Part of a small language model's weights.
Size: 13 layers, width 256, 4 heads of 64, MLP 1024 GELU, vocabulary 8192, 12.4M parameters.
Architecture: no position embeddings, tied embeddings.
Each number is 500 + 25 x the weight over its row's rms, rounded and kept within 0 to 999. Layers, rows and columns count from 0. Numbers have three digits each. The size before them is the row's rms in percent of the matrix's.

# layer 2 MLP up, 1024x256, rms 0.331, rows 888-942, columns 0-127
098:531549513473441490470489506463443508501466523503474521506478511433507533463482525468477488457525482505467498510534518479482498484519456503484510492510497535443506524532514531500463547560522473476484498509486518461490511471510515524442462492513487481517468473528526448510476521503531486514549475491510497485509474526512488500505476539528502492485483505558520463508536510474526491522498
102:552456515507512511507483499546501510515494478507521533538488472506510478461511500506508500475513523495503477490510511466508534521501447499503471483473478498500501521462486510494540510459503440431453536493498493508532533482488465502477508547471491503504492536499530484502466498516496499507456498473462549463466547456457463505484505492506480525505549511523492429524502537509511492506491
098:454492497483509499531498484461495485488524523520504475531442519488485492520534492528495510520484548496497504501514486467515517490471495514499483506560494501497480462487545506473518576500498486538499505462508477506481533483478521474506491503490498462525501504488474520484468489460504514508499493545512527522493505479534498425476485482534515464533503501483501435498490522526511479474487
097:454490499518514507419518505492510433502531486538517507484519504490526514537527474490480534467512498503512491511506517504505484476513479473532465545502480488483501521460485460491484498519541500443537460469526510508502468520496534509507492484490493520496512500530515490477521492452463491504471506479493512448525522522522507487511540498510574524509498480487493467492515509523446455494497
096:506502498558487452485510486518500514487562491466506477476483487487454529532523489519539521520426475517527439476504484491480485452498470495547508537484485464501488496509460488508522500479562504470499509520496483476528471503496500486487474554531499471503493507450515470537529515525514507505528454469512483487489501492538519489526497549490469484480529526509503504509464496548474480514536
111:532543498446505514500457476503504510489488477476479473493491555510492482480456522485489448498491501499501476468492509522509510446481489542511486498516455544488490518534502521542483479531481481491472492546519509475504433480465523502466494526522514505486508548504515498515513518505494557501466517437500477529509473497499493517467488519504537529461504494505544501479491468469483461508514
111:536497518492539474535513507474511515500482484529520494520521527530516479505520545478546518478508539502516500496487497470487516469493469459487482537482503484518493482481456490526517503531464508448517516474498503495487476497505478468457522539520524523441481474482505526558550540515524540503517504505518529499487499525556475502518506523478477499506534475483536484490481477481498484503449
090:491502488453482503444491515522554497477520534516490517533514488509501563488522507526523473482528484470499505520513482534479501484551470485470473546503474516471429531511505489463509476479503483511452457542501501530524495486487513564488492547519528522513512477473520512459487485479495493499537490501471486523425500481516510472448491531518511510490499538488538496515500486509458531518490
115:478505520482520463486477512482489456498428452521482510462516452511526460493479525479523525510510490497481477478553492487501462529495466490537476479527506493511509494500521493447501515497541490488540544519534467485495468502475473500532525511479475478535488514491471487496482508498491492493499481498539479524520478558466524485476493504522539571528479515498539511509493536496513456493492
083:499528467509475479452479477510528497458539506511492478529518527515501475462527515502491482502513501488488466539495511535488474480486493499456492516488470493472491525508524521488516461529455510501479475535495461509521469474548460516490506531514508545465503468471525501495449478505487475519494511471485473534480518524485507544527529505467477536473465498449531505488520533523487476513505
095:478486492492536536464499493548518521499474504480539505488532522496491450447481483483479486514463459500524472472497508500523512535491458457477508488496532502502519507472526515538505453521534516497505457505498477464499498480459459473485575528515502484498483559504505460522498525497560540513500474478523462548511553491488510525518554538501533475508494467455494484488518505456441487531451
094:526506532460460502525511446474495505487546464517498449511495461488494503476497458523519491500527500528479526509518536489499492508504475465500506479497536548444503533452495496510530506526529507541498486516510537522473502519522544506480497468510474530491475484508499482477485530464513497504504502487513466498514516550490486465471460495570488514514486502512554515476465532482500474510491
103:512467476543487498453502507504486486473527534518486554479469527548481472516489479578508488504495492499536495473479505503528489507514496473509490523506498511463523523462507515499487465512503512479525506503547453509487469499490490482516480487495513468438492443534514467521505468470500480495484519492496456517521508503491512457536505479558514523499466496487483522460551518477465540487496
098:477518505515501489490471489491517527489505497492502521528504500487467527539483465442541454519508515516513521514517527498497478497552504479463488466489516533514489489502493508489504491494503508493521473541485521463488491478457457498529432545497544527492496513478477534471507530522477467518502465473502522478476497458480498455489502501446522542491528539539509540493540538485488449482463
106:504481463473543487533515531501472539480509548501525553460492527504480541510498541464527508476449493536513520500493516509501467520464538511499467494481515482517493500446481533526486489510509470506507527486517502453496494458509481516517509510484505495504506483515468535446506497484451472457512512531462517501502465482475496480534486503491468497503501531535528467480527525534481489547491
099:481497517489482507491502498469508510515523503508523504501437520494480469478530547493504508544475496521476500517521535543495556484526494471469480462530503491450521511491528490501516525531519484503499485487506537520537510497463508499526521545490512516515491525521514511524467498557456522477489485455495480493460529504496520497479508484519463515539491570524468503471497547476510491509516
085:526536481507481530520505489453500453489510508523538511483475539496526488437536520507464493492465490481521538471498480524478523439458486498488466483516524519449512535488462511473505458529471500479480505504500453500506478473522543493485493509520531451438511502508498489549494484477465522516551492513492488468471481557522472491499455462517499470509542492504517507476553496520511496486497
087:506494514493529486464522462531501514488487519512444492475517513464515516549510542513503546496522489491524514489507521477498516463515500540497511527486529514505530479525441473513525510472474493490500463469501488536541484464541512449531535524508506496500538504495508495530505469503497526530458475498486518490534497549496488478560511492485449510509507566530477492512534531484481468508498
103:469478480491492527488524506522525483503491522528527522544479509499493490514539553513481529498469540496480507476552465501526514514496474518551490448535489514505518484505493519516470474496541446522507479468521504463506493481492481474541548493502521503481484528504489515478503508493472479507521536462555512484506556478478558492473481482526515495500496535523518483458505546492487514542529
096:482491507514459507493509501493503514519508500506501524545503527503463511467501510527481469507525499516483496480471501467549487482447527492468514492497523517457489513505508501506495422477481512535540442488483495506534472549512494462495484497487503507451471487519488523528495527521479450521461446504490508505494515537521514515495478531496501472469485500509547479516547494509508560502469
107:474503512461476492493470472498508495541473451510454495546497540511480475493543534489472478458495481539500466532496495484508464484475518543492481491515472541491508497515486527533495498503517460539495485463526512509512495460496505450559496502508466494466537550479562519513485484519489444486495508509497482539500484482510489490511527520477536533489515458505532501476467468477468478536494
089:523530478516514516476521522510452529527493497483489537503486540521492510441462505494506552435467461487527505514499517500508508498447456510483525497499498458510531497481498500523481498508467465474483455486463497508497505494502503532473477518536526539494545537482522488505477521500521524506491468499523518539482453495527468509466470493513523469510481503513531497487527497494513488446528
100:507474509530446493435507491544512499478504478466518495542474500502497485437511517500482539518520459496536533484492476496499498532512466542507469506540490459497527451534486523524512503560509495486528506479519543462490489436512477482472522520536503514490505439502522460519500535494489491489497486512523548487529489503529510445489487480527525521516485534530494541471515518543450502483496
099:476510517475508483484516496518488534497506478464497560508478479474544522470510494525467508487519509511473485460518507499471477532522503534488483533496501466468552495498516516509500477481501467512518498511509508592508532492508513479499516467489491500492457493514511489490538454490507490448488484479503474481504494481509478510485534479538542496524514488531525460492544527491494495500496
092:477488514499489481501486501524504466461498493505463469532480487503467483453531486514551562486567537514497487474517500499467483523554505496468558474521538527532492473485478516492478518481478501480458468463486516498500506527538512488469485534496465511479497524521476453492508541519524519491497516456503529509471530520524498501462503512513476504468528485477480472520468511481504477479489
106:488525543485462523471496532514487545536489487500501471491529470517516479497531516473470525477481469510523549479497499484503537511456486534501498485483491456518531480543525468504531501483515445510485455513533462477519493498522456495467525514509473506533458500523447523502518489521525541516461529496505482504471502452537484506540536506476518509518466468513462462464519476462456480498501
114:473469485451508472523535506503527498496529529556524531533496487515500494571482482525499528487465532477466490506497492534564490484504452518499497471504502432529511502475463506480521488540474507484456455531529504497474506508485528493481518470451525517503513510485505533505533506514448478497549436521507504486487482494536493511476458524464512491474478522484456459498503485515509489537528
103:459520507521487521565505477513513508500516520481498491509495498522517533525528489455514499522501497471481508514516540478443495472511500512498493526471496506506503521463488496492491472503565483510465490519503472555491443502481545466490471503492477534426533493492462478495453472498509478510493512508496507481484542502455496479446502528526477536518502540479489515501521530473468515459522
104:498472554500503508494478510535494498482463509431493500481483462490513489520519511489501500491489505443485471500526512512486495491507472486487488523487523500486505520469538464510505513532528464480520521472500520509457514515495497505494455494490459498498499522458527443526546503492475536538477512473512539481502507525475510521475500473517529475506475472498510498509536507521543473471473
106:472486472522508511498497483532513519534472504507463508479501532490471526510512523514534456465533504503462508476520496539509552552478464537530512511502504500466510486494445513535522529503435521489497535564523491550550499537510474509542511477436470484474513499465499479481512480508509516507503554452538485502503462480505504502473530561485501492488529504515487575467510511524503507543553
092:502483488499502514505483471469503497504465526505465521501455529480538509485526515513476495485538499508500498533508496492514484523492477510516518464505531476519508518465521521519487515559484488465468505521527467498500531527535510512488548502506508491477471490541481472482525503502495541504465499507521479538512517496513469500474484454563490521498502473524544482442508477489523514516504
088:489499473537482475547481510527529476561460448492507501481528510568517530470536496466522524482468489495491516482516497501487471535463497527479544463504527512512497480488486493475522510543521459531533471527560506486536494487479462435505454491526497459501516529479468496485489487571520507469552489497491499496520501500485521507480489502498538514461459519502504522488551520482474516481525
094:453501493476515479520475547457444487507489492505494491492474497495537502529503462488474478508418553483517515531513495546506509478479495472458537479483465533531503475486493484491541512558474530501483467548509476495491504450526498500478480488493483511524517488502528476508479483488475506524506504517496508515515518496514466522476501485507482482512468456507501500519468507483522489441523
097:459527528535519482489534498519506483486491467533489481513522506498464519509484464551520561544465521518492474487493540489517511503511485509536494534528505497519500502440513486486477477452501510439494506508518499482486475517510504489493489508516496464527505506469516546491517464544501504465512499489500477494500497520458492515477550507498533511516512496469539489510474490504520515496500
111:514525523528512455480501541505505517495458542534490469490522464512527463494490512498508544499461477497452488484505521470493539492467491463497523478485500549485525474494471502488475508545490459497513516532514481499499498503543512520531504528495548484528440534467486481450522533469481502487492520494515520494516502545480523475486521467507506523500477475489486461507479464493505516525532
090:502519491444482529509496501512479508560500493529492504521487497437508564507520471534516501474486439524526488462495495481522490507533492519534499476504489475480520456541496514467467453494528523500485478525480487494460468473502493498548502515481445524509466459485510481519474465456510492486530495508510518508492473460526491502505548496508511511512484467543496493484520465472485516512531
097:502454504535507462500469485484498487484502490535463577541519492448524504497532493486509496487453491539448495513506499507505531477489523528475497489545504492473476514521517521487479512502535479511500484463487444476498498563518478485477520516495489528464512457473505488496505450456538502493482490466504519471509505533511499497524514525498510485524524518515495467512439504547539504464491
100:479486495482460526512468438502466529484513536471529453486499505528483501495495515509503503491485519568437537481522514519497497497474520484496509512484538503488464482470504499492495487517510513523545490454499517482463529491477489444487467500499468484489471527517505506507440505515511480494461510526528494517481488530452483495515479504531545491510457527506475507467464475511479478514468
086:529472521528509514482477506506446513486527473510449501527501503479458498493476545473474517506486527453507457489514508504488482489462484501533545414523507532489521507532460530535538491446477513550512479482468492504502526453517458496506529491515494491531494533495482489523513485530524463489480485506444488542457494481496503557501497463498452503542490466495490485492508484494498492463503
115:497483525509475498529514504514513515476494487480492475505550500495506493448454532493503476489505513535488518487530496462508495507507526536464522505518485471473500498516521465488488496492508544519479504540500485458473498477480482493479497508499496506455453506535527469509487481543541521448489470500490504530485485500512511546547510505498482491493524480514521504471471487506514484492534
098:471481485511514492502452487521526486487486473517504442491483478513467475500467467488493531522508499526513501483520497532511501511478473491479467509526529529510476450461522533493485505503542529486565511493511517506517507521483515521505530492495495470517526535421475529484512543473488482502489542472511497535477507440503523486463517539575465484474501513480491466459484469507491467519525
107:509506512527471468535530536549477482492497529518522473516501542535479485508460535521515494467490529464449526533518529496501505478508513478518503469507522475509481492506538553517495482494510536579495506529507450519521550529501538506454506521547527522448491552483485492484512510496480504511471503481509537462513490522484478498544548476526475492472521466514494494474498462547507478482490
098:497526524489526468491525532492523463485504467444534525527504509517491502501512489523488490487556475492533480474499547471544524487511499500533480479492500530473531527494483515449493510493511559476495482482494488468507549464496418470542536480500483536476520504497469510487503473481520492492515464488514488523464489496517495462483497562502482515513502480516517499512492487494488529443507
112:479509469471523494498495489491494469524507512494528524497499530535483470464475509463509466496519482525486505503521496477518520525508499506490538506513537525521482507522525530505472462480518506496442494513516507485481497509528499500476486522521563491483488537507508475555470536489470528511446520480511514509509453463497519503505512499494493512475462518501502507479513503478491525467475
086:508519482547555492489511481496516530533561489450508499495513551503468515531508508497450499474455488513514524474545506482505500545460491501482517496471481503515494463500510525496507506537516527526483514491451478472502452525497493480509491514523526539460497497443508460503523517507524490508493471502522478550469466545517506487445493502456523531522516456500528433532503499479474522536447
136:543464502515479477560496506488523506530502426485497553441506507528521519505495519515518510499490450515472511500508487508545498494535473508498503492518482501535480555513483494496557534516541486507483474488446492474480497507501553498481482509487464451451499494492503515512477491519487462511449500482519476507549540495510472530509468515526515552515457525489492492527518521506483520511444
095:457508433460500470455487514499518501501547502493503525487448525478474458524465503503513528502487467506473439457513538512477504493508497521514503516497489489483562462476480468517506519510533489508527479479467560495482540511508526504485485534491478463472469513504474522516495530497524490549518527494484527544537540467495511511507531535468498502554512479509509485476503470500497501460475
106:485460492490474505482463510483494509528447534479513501502497513543504453483543500513469480499452497514540498489515435486519462507503453472478524496492481518504539507517484501523511459545510486471460470494511512489478559504480488508506469467560477494492525484463516520515529490504484499502472506465525459493510484537486481455492522474448568506507478500535469500488508487507514505478477
088:486501491506509476485453488497507538498534513457537490501530493524496507500510504512488449498563518546506490500496559483480529507493490491470522457507477496486507466512500494496504475456520530500503551562505467530468520535471533505525502496508506476523472508471556504508504472501566506450484492517482503505491518497490450524499537516567440461536498516508501476522516486513492505502483
090:530494491479515472458516503480466536522498469524457527521509485501503521482492535537532457495543434523518508487496511476512461479493521502497499481480500548500488464491504459512522502521477485514499493496535474479498472456485465491514482505479485520544490492528497481514497492437526487494512504490528507524493458500555521481469522550540511479453469439496512530490507436552528512535531
077:496513520519502541482508437524517513469530465509479506479465510526466507527479537528520456453482484502485509513472469535533501498487472530488482497531566493580458506506547525523499522477501522530498469507525482482473498499478507508497471519520489474546496533508502483514514479442509529482544478510479523468500524499486469463483492484522522523509507459473486500492540477467547500482533
113:546514549452498458472450500486515529516556505491489510461511501487465501508492512544494546510526483525529515493489487467482549504491510510520494501465483447516456496533493476514496551515478527478462465502525492504453459506469531545531470534490488475517489481452508497524520521521464487511498445495521488520487486487515470480471508484534532529479487432497499499492512543502506521525551
091:524534495505531510542542557524490512493504453469520491514506485502538499478429477492557459533519486493499481516459518531492516501495470521508492501490504481519539548498528465509484501495483504479532475478479517511510461540503500460492464550416508523499491446469485534505468502529434500493476479451487445451511552513472497512475490512462510502469504503534514500491495507511506509524492
094:531505494509509517494513481529492484474551480492490517471493529448539497506526462522474480489524484479476481506486467528470510496542461512524531485510537510536503498518521531473494519506513474501482487480557520532511446488515468517503517529489495493497517556502500519477539478465475528464501502448482499441514499464504488519515504488488508502499512491507518485477483543498512529537458
108:471471503491485482460507539519536526510485534479479494496474492533496499470530507556494481484552484530509518492519494466536534446502561497498518486491488452490443491533520498474505507496470494516454498506526443515491543489490490484535509512514465500480472502499504515506517508494509509521455493518454516522484437506498479520448490471482503497527493449457511486533498539502468513515503
# layer 2 MLP down (transposed), 1024x256, rms 0.252, rows 888-941, columns 0-127
101:529481498522475491536458461515485514513512559515511536509493479528486488459492520544470558497505507536505518484469501473472519523513503510506457491557525468521519499492497527485534513458512507476448475521485490514465501491469499479509497495496455501500512462496516501490507507500516523476554500530511525506534542517480499460524474522509459514497548461471495479539493450459450541510497
102:500488503494444489469467544469522479494492491484472473464524499502498566533483498478494469545473438499476507510470513525527486492510465547519536510511476526522490502508522518467490540511471500465460490473475485504512458489507503530533497484469476467491507471504449541519490483516508505540530512505493494550535512490483505423541515455502514505476527521523504541478533503492512509476504
096:482534496511505521510452510523485504495481510467495553481540457466490495485482481518498483521490478527548518484522552486522530502454530518527518519500492483503532550482549511421453505485436533489533523500473464488498514499485452529492512488499541515536522487491499541477513531526480500494501504459512570528529494524514550488505522488467501486509464494487473524454484484494522493493486
102:524543480547483502482473549493482502501541516495538494507518467455500477500497504495512474505560538470527475522481454522512473548463501498522464542527464512480522488495523483533453539480481517490554517498519486539481497509504520491530525454534509480523542515420539529484495517486513532485472491485507498523474526483478486464440495498495483512504505509517480474532501503466528492515494
096:546532503525473509491530476470494491518499538545491475535495533526476517544527487483508507477494466481526499481451548494539514474472510473479481501506577472475482477464488471483550498493489513500496477492497519501515477484535468493549493483512442493501455486472469485511477492447506503484515490498517497510512537566503537517503436502493503472489523465488509507515491452506494502531540
102:498496440522479475512528506472503473481505497511556510523506466534524485501525450480480527471587526497491518490481514493517491505479510527526504506471497469480502486498507509485524508495499511497521515483479525535471506471477473524522511546497523525492490510445494555504491507511489481510537474543468526470527533505526499533505515503498482457498490509526485504485506517465513517493482
110:492469514491473503513540522546460509498521458488535522512506481485519520486500498467498504503510550487507503507509483535489454491515464495481518483492478576458508529451499502466494489487516493522503497492508504469443526450526455533493519510450478489519486477518514482543489487441533474528445495503439528487515557479479486499464484523512488491507483519497521484493498490513507473529530
094:497507499484518479508510532489548473494498509546528536523487509477465514485523476541519484501494518523489469496531510472478487477525446539505501512465526500501445492476510483516470517518516451509482536511528477496519477461516473446511505479482528489459519504476513456507513493458557474476453548500452516485472487514476524505524497522526498505510476531491511465530462466494495518486527
118:489490512435531489491517509470461503505466479512477511511530494466472474544520529524458494468504495465500512557543501524491497534481492450472503461508501487475494508480545503475502538520535490499493472531514536498460552507487461542497534483512514502523512466516499491503498489530502505499518485486544501510504527502477521581537482485537482487536511536470456506476510446519518475491481
086:493477470526476483490482503469471511480502514495509521510493503495503526472461491486518460526521479459502493506512513503527488523472479509491529495486468494526525497497501456494498506481516528471481461501495483470502477531465496527518505512486529485498533526448516503478491524503535459531525541466487502491486488500484566468522559467463468474434545543523486502511494501467548467509509
093:509511467495506499526505521485456502484501497507501491541512513504454537533530464543512513531465486454508483525516512518476472498485485526540502510489498514561528497501506527536530515436486516514474525510470526481562457517485421479520465492520493475502503463515527525499518475498507558476520503505556491508486452528465507498482516518525533469487511528516501511525522484506515500460497
089:499492525546534510501493481510482533479510502448473553463498497527453513505497484502526546458473482518526498501487488542566509506476486503529477508496438497516495484570500488465487513484486466513529528494438506468509484499476505498547498468508532545488515523508491484503488451526508526505515495522506541531478476494487516470466527520430469474484488500474500530519487501492518525516513
106:542486518546442508494545479494488519518510548527523510507431500545500461531494559564504478506499486454509492548459484505506476492490497491477517500520483496492520510512516504539457479502476543523523543521514473515519532474530469522534477519532484485469470494508507533531507487510480484515547446489491479504513532507505502496500504519504517539512485504509472499479564517495515506547466
111:469517496504475517524451484504521527534531492505484483473471469490475492530520521476484532523523469507512466509497546488466508521528476476492472480484506502438483478507495489538515485510483478460506500495500491473514523491482556485524488516493507474517493482468458496486530509503527474520489520525516493426501495458508530522482478451522453459502509458482467520549496497467481498552514
108:478481511558488490496521487552500490471489505494560497447488497486558466501484499473500505523516489471514533490475552532433493535498483544473512500501542481521482512509503492500471527508490492521521504460520517465454484548543519512468536456509452525512499518494522480478536459467517500475525497476463479499486504518447470479508468529465487501476536490487516488489538481486479504489534
100:508523491498496491486526472474478472532524456502515473464547512528470494502463537489505490455563482486516518484515509527525485477466541496508468489541504461483551511518497470528482507508502525504492491505473507497521483552506495468542489448476469507525508498501512502472500455490505489475458503480450493517505526503461462519484507531476523474508498536462511515530474470482495539515522
086:503478508521545518495487479541500539491474514437466515483506495511503486523515507548506507524493459466489532439480521495513458510505501490465510562506460452501515487509489506510490503518545491481533512523452498507483506496534481496528479471517516491464509490520540530490541491502500528494537470494482486506487529468495504502526468487505484489527484484538478512475471473526469525505448
085:495485514498491529472470494456481526500477484506507535539512486488513538495522533507538510500472555528524476549525542500492526511450511485472492531470511501531472530502552531507471481518487538447490479522497499500476491476468543507529492481505499498502539512499512466492477489483503463510500487510486496525512526460521478482522479485502533508469527524458443473457542459515491533497517
101:477544470525533528517520443522490462483486534524471526555532464481494547526493529456529504540477461513493546487469486504461483482469496483495545518482504485477486542522505476492489489496435497489521518497489504481488485494513512494452447463516466477495488561509438512535509510480478533521505498540420480504461471503517500496464508507455507504526472476505488506488488489456544504500509
100:540522517496491492476462503455547497482457532545473460545536476525488527498507457510520526501460522530487502516482466503522475494529482472473458499490515481504494539500503484509528476538532529518457552514506507522504458497492555512510514507515449502485492483505510511480528478521511491477478498517554485492454485523467503524492502473513515501510495504489525520489500540488523472464524
102:559508482494498464526515479485476484466501472529517499505487516515492492489464520516486485554495500516497465464445466522503481514500503476512522539446494532508477500504489482503501477519458489486528534511501505496516467517549536475507513557521525438542476524494490534548485534548487502491549526510516546521471535484474491455486543491500496482499512500538506474506507534491493495502514
091:513518493504529487488506495506499508496505480534500500448514507524489530524471525466480467518493507522528509513468497513503521505488512490493526522481472519488523566502504516504490460473504479459506479497431494559562487509534421513469530541517487490481480428484488485500514503471499520508505477559495517505505485503488491514501528482454529496534470479492530482534540497473505531507509
102:521473493502555499532466504518452519500535479534462511494530481524540500498497460494536489536535501498504544495488459508475448543478484489478535481499510539521490493472487495451528506502540500494528499503501473496509537488474493508490511476492486502467492508497481511526482488524510528474529539455463479497501561519506521513517468537492481488477494512459460546488496453506516509519472
106:479489493479506492495515491459507536491527514491487507539485537509456475506488525509489539539507528499529525512542484508497542510535501499531502479516554461476546488479510493510518489536536512530479495492550538526462536499457482529519507468518503511502532521434472524480506477558510502477493499488507463532539502496480509428496531483460503482512523493482476500510511440500488485539531
092:500498486481514506479524505474533493538526492498539470523522511526494487488516481552493530460508505515517471459481528514476515489469520507496497479480485490477510526495494452463473517524504496509484503482454467518499519488504454556542514485551488547523462455504513547429465467490509471465487522512528498503500480479503481530523473496510450483489505460550472502525495494480529475512481
098:506460433483566549505508477436513494481486485478489485546447492532473520526518520458531482496477486523475464502455516541462484534504501537455482553494504511507489497527496507529464502476494469503511516460518510519504485519526500424465478487547535545506513499509475461512488496492524498473485502520518467463520480516495513541488493475506517515493504520501497529510431494485489560508471
109:489475510514511508493555476493480518476459506534490528501515509499468479514499505499535526481456479514515512526482526522477431477440441501504454503519497466537564494519523480502546493457495518507513511537498541511505501537485527453507496466447518484513530512477530526544491459470479513504523495513507466532458515482515505497524450503486485450511498513519514499493510514476496488537498
112:506505528520505502483488552486448514520508498528514500498496489483496504517485475504486519461551517515515492477473490459528468494474503473494502502492459525492522517501507460460521482492503513521480475492491516479478518473538497513495482506480509541507539473485527524477527519473530472489529489532534536538499511512503516450476504527485498487482522540463469531494431497529507474527515
090:501504474472503517532483537533533485497520463518535446480468509450466458525484481492493499502482526475514541515490540460481452504485503498519515474522468489473498486521491502470510508465436526513479488534524511489512483535472471536539526539487532522524490511503524588473501495524523486512498508488493506491493527546514480524495527510544534498520517488507507483502490547541529510479492
091:521559483464527489494480519514489470483489505509515480460470514483491495519513529488469502558515480486497494488533506525500472541496518501501532513466478491439558510523500491520460484535511490538499492494504502463506518463517505516464501441482477526511512494513510519494440529512491527492519532475502483477519515460497509530488495490489484493492514508507458475519483554508484474422518
096:524522462538489516494466495476487553512488478486521479483472479498536476512496485475504473526461468498460539501515499498486490469530547522520477492510519480455537449496482504514502534544500463518523509497535506485477488484501505520521545490509567499503519513476524523459514512506493542484480530553514506486504489561481457475497539481488501497543508491547489489509540492495499477516478
083:448492505501478483472462502502465464484471522535523497475472498465484501517495481529519510518517514516490501524510524509541496499530501536500510527498504502514499516497525483483484548488502487435504509466444477519484505469532496492496495482529497484526514500514516505490490492485504509459491473470504501548506450505530518514525463455512505445478564493482506473517517468536507546517518
101:499511525505498511468513532514452510506486480516520495510482497564502478472519473518483487505538534508566481499537498494506537453515525500480536495504447520532508500464529496456493530483511495479493468531478501504494475476469498490506536474478494512460492499524449497497509471443502538490472509516452468521538512490485481494486499497483485489478482503489504477487528511470540511477486
092:488555495555510494519524474492551489480496509468435513478462420491524538482519509509497491522463510498495513522497469512529538507479518506485473532467499473549519500501484489474465549513475546496498522503490482480510503485499497491479558501475514505516511488533485467508466466448464520487499529523466534537491503517510473496535515505495489496527519496498479558468505470470509463495528
099:463483527460507472489491490509501457395500483532499473507500481495499502498525512507512484512526491479501545492529472482501487521487504521511490464532528504487510517494518486492546533496482465496464505476484501491514533505494508497476515498526526520479491491445510515536501492540482493506493500485535519558464489493457498475471524480525505508518465514472508489519526505503563462508481
091:468547449487516523480511476532528523484515486506488505480505495487485505606481458490540496497516497514515515467471475499506486489483497480453542482503475504516503480504512539474513509517483517482496520490500485550511477488522474519538506471525482522459515557468531500523501517500526459515492533519525524498547468528514486504544501453478491447497526474547520488531501551434488519546504
102:472480487444487504522489486506436470527540534493489506507507456500491518558483494538463475479516493503481517528465483482434505491514476516486519503515480462502510482487523483499483521487529505502488520534505514505522507477480480490500504504518475504472534514508529485509549507470515462496524514527490498487520505490505482498525516518473481528534534509530484474546496482516462482484488
100:497548481501535502503478522503494513471503510526491464494488479490484499516491508476419539514483480454484541464497480515506519501461475501500485429512477495482507486527494544479513473480491494490497477528553480443499486507518534513514521485483509538505478519499479526483541500511526504465494499529506472466454524469476534468510462514516498509537526493519529477504480501519554524499519
094:483505494483501593494470486483531575477513492463520477498520504510494529497480488494477473490487495491518496488518511530484460468490495482527497510522459471536516497541505549518506490521495481467508522478500506494508489504476462490506523442477502441537524526525557500512515488514495492518512490479479488559485488475463445482454468480492480473473499515503573505515496497530463564494530
114:493537563494494514526559486506500519492531542522518485506467528486496496485515512486486523538551529539525492539473523526488506486516485491464502517512483449516523493484497471482515539486488475454502505514442499524485495502549487509551479510499530495472490455464498537504536470473512463524513487541512510445522549520537486532483495508495467499480504500487511485532492490514478504488485
085:544489473489482492479505518524531473483502536490462491511482526492539538490549489508532499511502480466468493487490459492505463496485522492498484520481520496494521468478489505494490498429474501531476522499511456501480472497553516512498503498498519497527527509504519492515491473475534488518507480520526505466489492535484434503491451540487486502521474504532458511444499514502462533526459
111:522497510530493533445515499497504502504489502496515500558464551526501545516510525481493532481460484498516551521479491522481448532535468513500505525497469511496492525483494505525512476467498513454457517463479475520483496518521516559472499508471518511506485477531471538527481488514450543515512495520505543490461497501469454472538494513486528490499547505464516499514484471487486500507492
091:500521480454502497535488496482497507526526504477558487492493516483455519536460512507480508482513464500464481488511504485496473510503488541505487481523464511519465445511525479459503477507516496452485542486489533473492525492505521512492492480504479473458510468528513542448518488515501506487511541482532498522521506505526497496477508531455492448525534507508516498497497491519485512530510
113:493456499502477492528484512498490483492465496550483512510553534497508544474504457489510527447535489523510512541514462513505475494521457493492530527456508521491458533470471512478546531514479525461476462479503483535525511505466505496503548509481461524492503450524499423488515507482485480514494492475484497515481505508486524504479481515487466472453521453480490537486522529503496519530504
089:520519459522544464530458493498496488507485466531491528534534482503491491572486497473502494520525482475464491507461524521498522481565513519538493493522503481482502498529500480507490430484488465488556521491505482482530494534452452447470490490515484472521491485521501521491479507515494494514466533512513481510526537438524500526449520483529479483510445462496489524485509473509529515532502
145:481507491482481524490510504496502487497532472503464480498532499506471500555484511501499514475524489524483473506507479493505471500540546523426459522498477526495478567516472491485511541513463504494490532462460521488520506526538517491511454477496530488505535545482528518509476493483523510511526500523511500509514505540515489443493479493516494494502506516449543511518497516484520531493475
090:519517452458497525496509535468494505460521486505532515491496490505464511534493471534463479525525467494459488435511508517461472468529523523516498528507496487508469499494496513534488471512495530469483511475510500518496511467477510519522523554504501470481450491524519504469504528508512514528489501499526523513514483512456528489482527519502561508527526500522535501527473467520498468458491
101:503522468493522483493508514501506525479542453472532494514488491473504524485445522531491510496552438486482488550509532512501530510509503500519523484511532504509434482478537478523548509525455503464488520471523481515512488513552447467513513565481520506521466498459536481487477501486495530482525485484505525499506530488507517521475507496496466489454505479531497547497491488497493510516534
099:507469511474542501522521496519548478555540481443480503516551500477469542525512506505524534517523504489466476489493457459458473455534473495497507435501487504484493489497495494505518482492486513487494509536499469500525455531500484496519539467447502521500493526519525507485510522488505511475504482517503512496506468575506495507487492515526517497497530493487455508505528479472486500521509
097:513506487505500496479502514482503518499499494513498524542530474489509432485510491449460498485505498506491488516515490485502564508483507499540506466473477558524490488515510445530504510503539512482497490473466517481526517533499440535504469513480522549520476562517515457484491501503486516462469500530506479520538496557532542471466503499557476483488501489492495526469552506510502530499498
091:490497447501508514499448471485485483504490497536501497479522474507474490553493525512499524493532549505509524441511496482547469487512477547490534515526495490529488472465534474490522490526503539486483520527490501517526519511492497535528512504555499540488523503517510477529502525530507517497527530464521514502475453485464518503512526462456490500499494548449503555493492541478498511534542
108:510495527562532513488471499490472490486500506469493514489538525455506500479503464492506497480484510504486493467515468474502518473514539531524534537514450490486490546498487557461533470468506469484524485556474541502494584517527528476483493470510520507487486524523520518502538487466550492466499468493493496476509503493498488496562485486491476478456509512503495487517537509498497521496481
095:491496518516488470507519499494505534498498543495497470482494472460523533506508511548498511506507452483455495516491534528482557515488464492463489504496481487467499461494499494488512501507518491506507519569494472483506489514539510473475515520500491492502533510506527468498501489514504492548517486464473502493541473508422486547481510471497466499504514516530446498456543478488534487491454
103:497492521508488483500481503487499499507480458444511496498531445535482499486549516485494462487477521552529492491467471502536466503480522486476473495476472458521464479483502492493525502511548525442537487498534464556502531492486499484484548484524497540512543492476475499496495471479523471541525449465556487530493518503483514505511505523526502505497483502459510508491507495487474503508514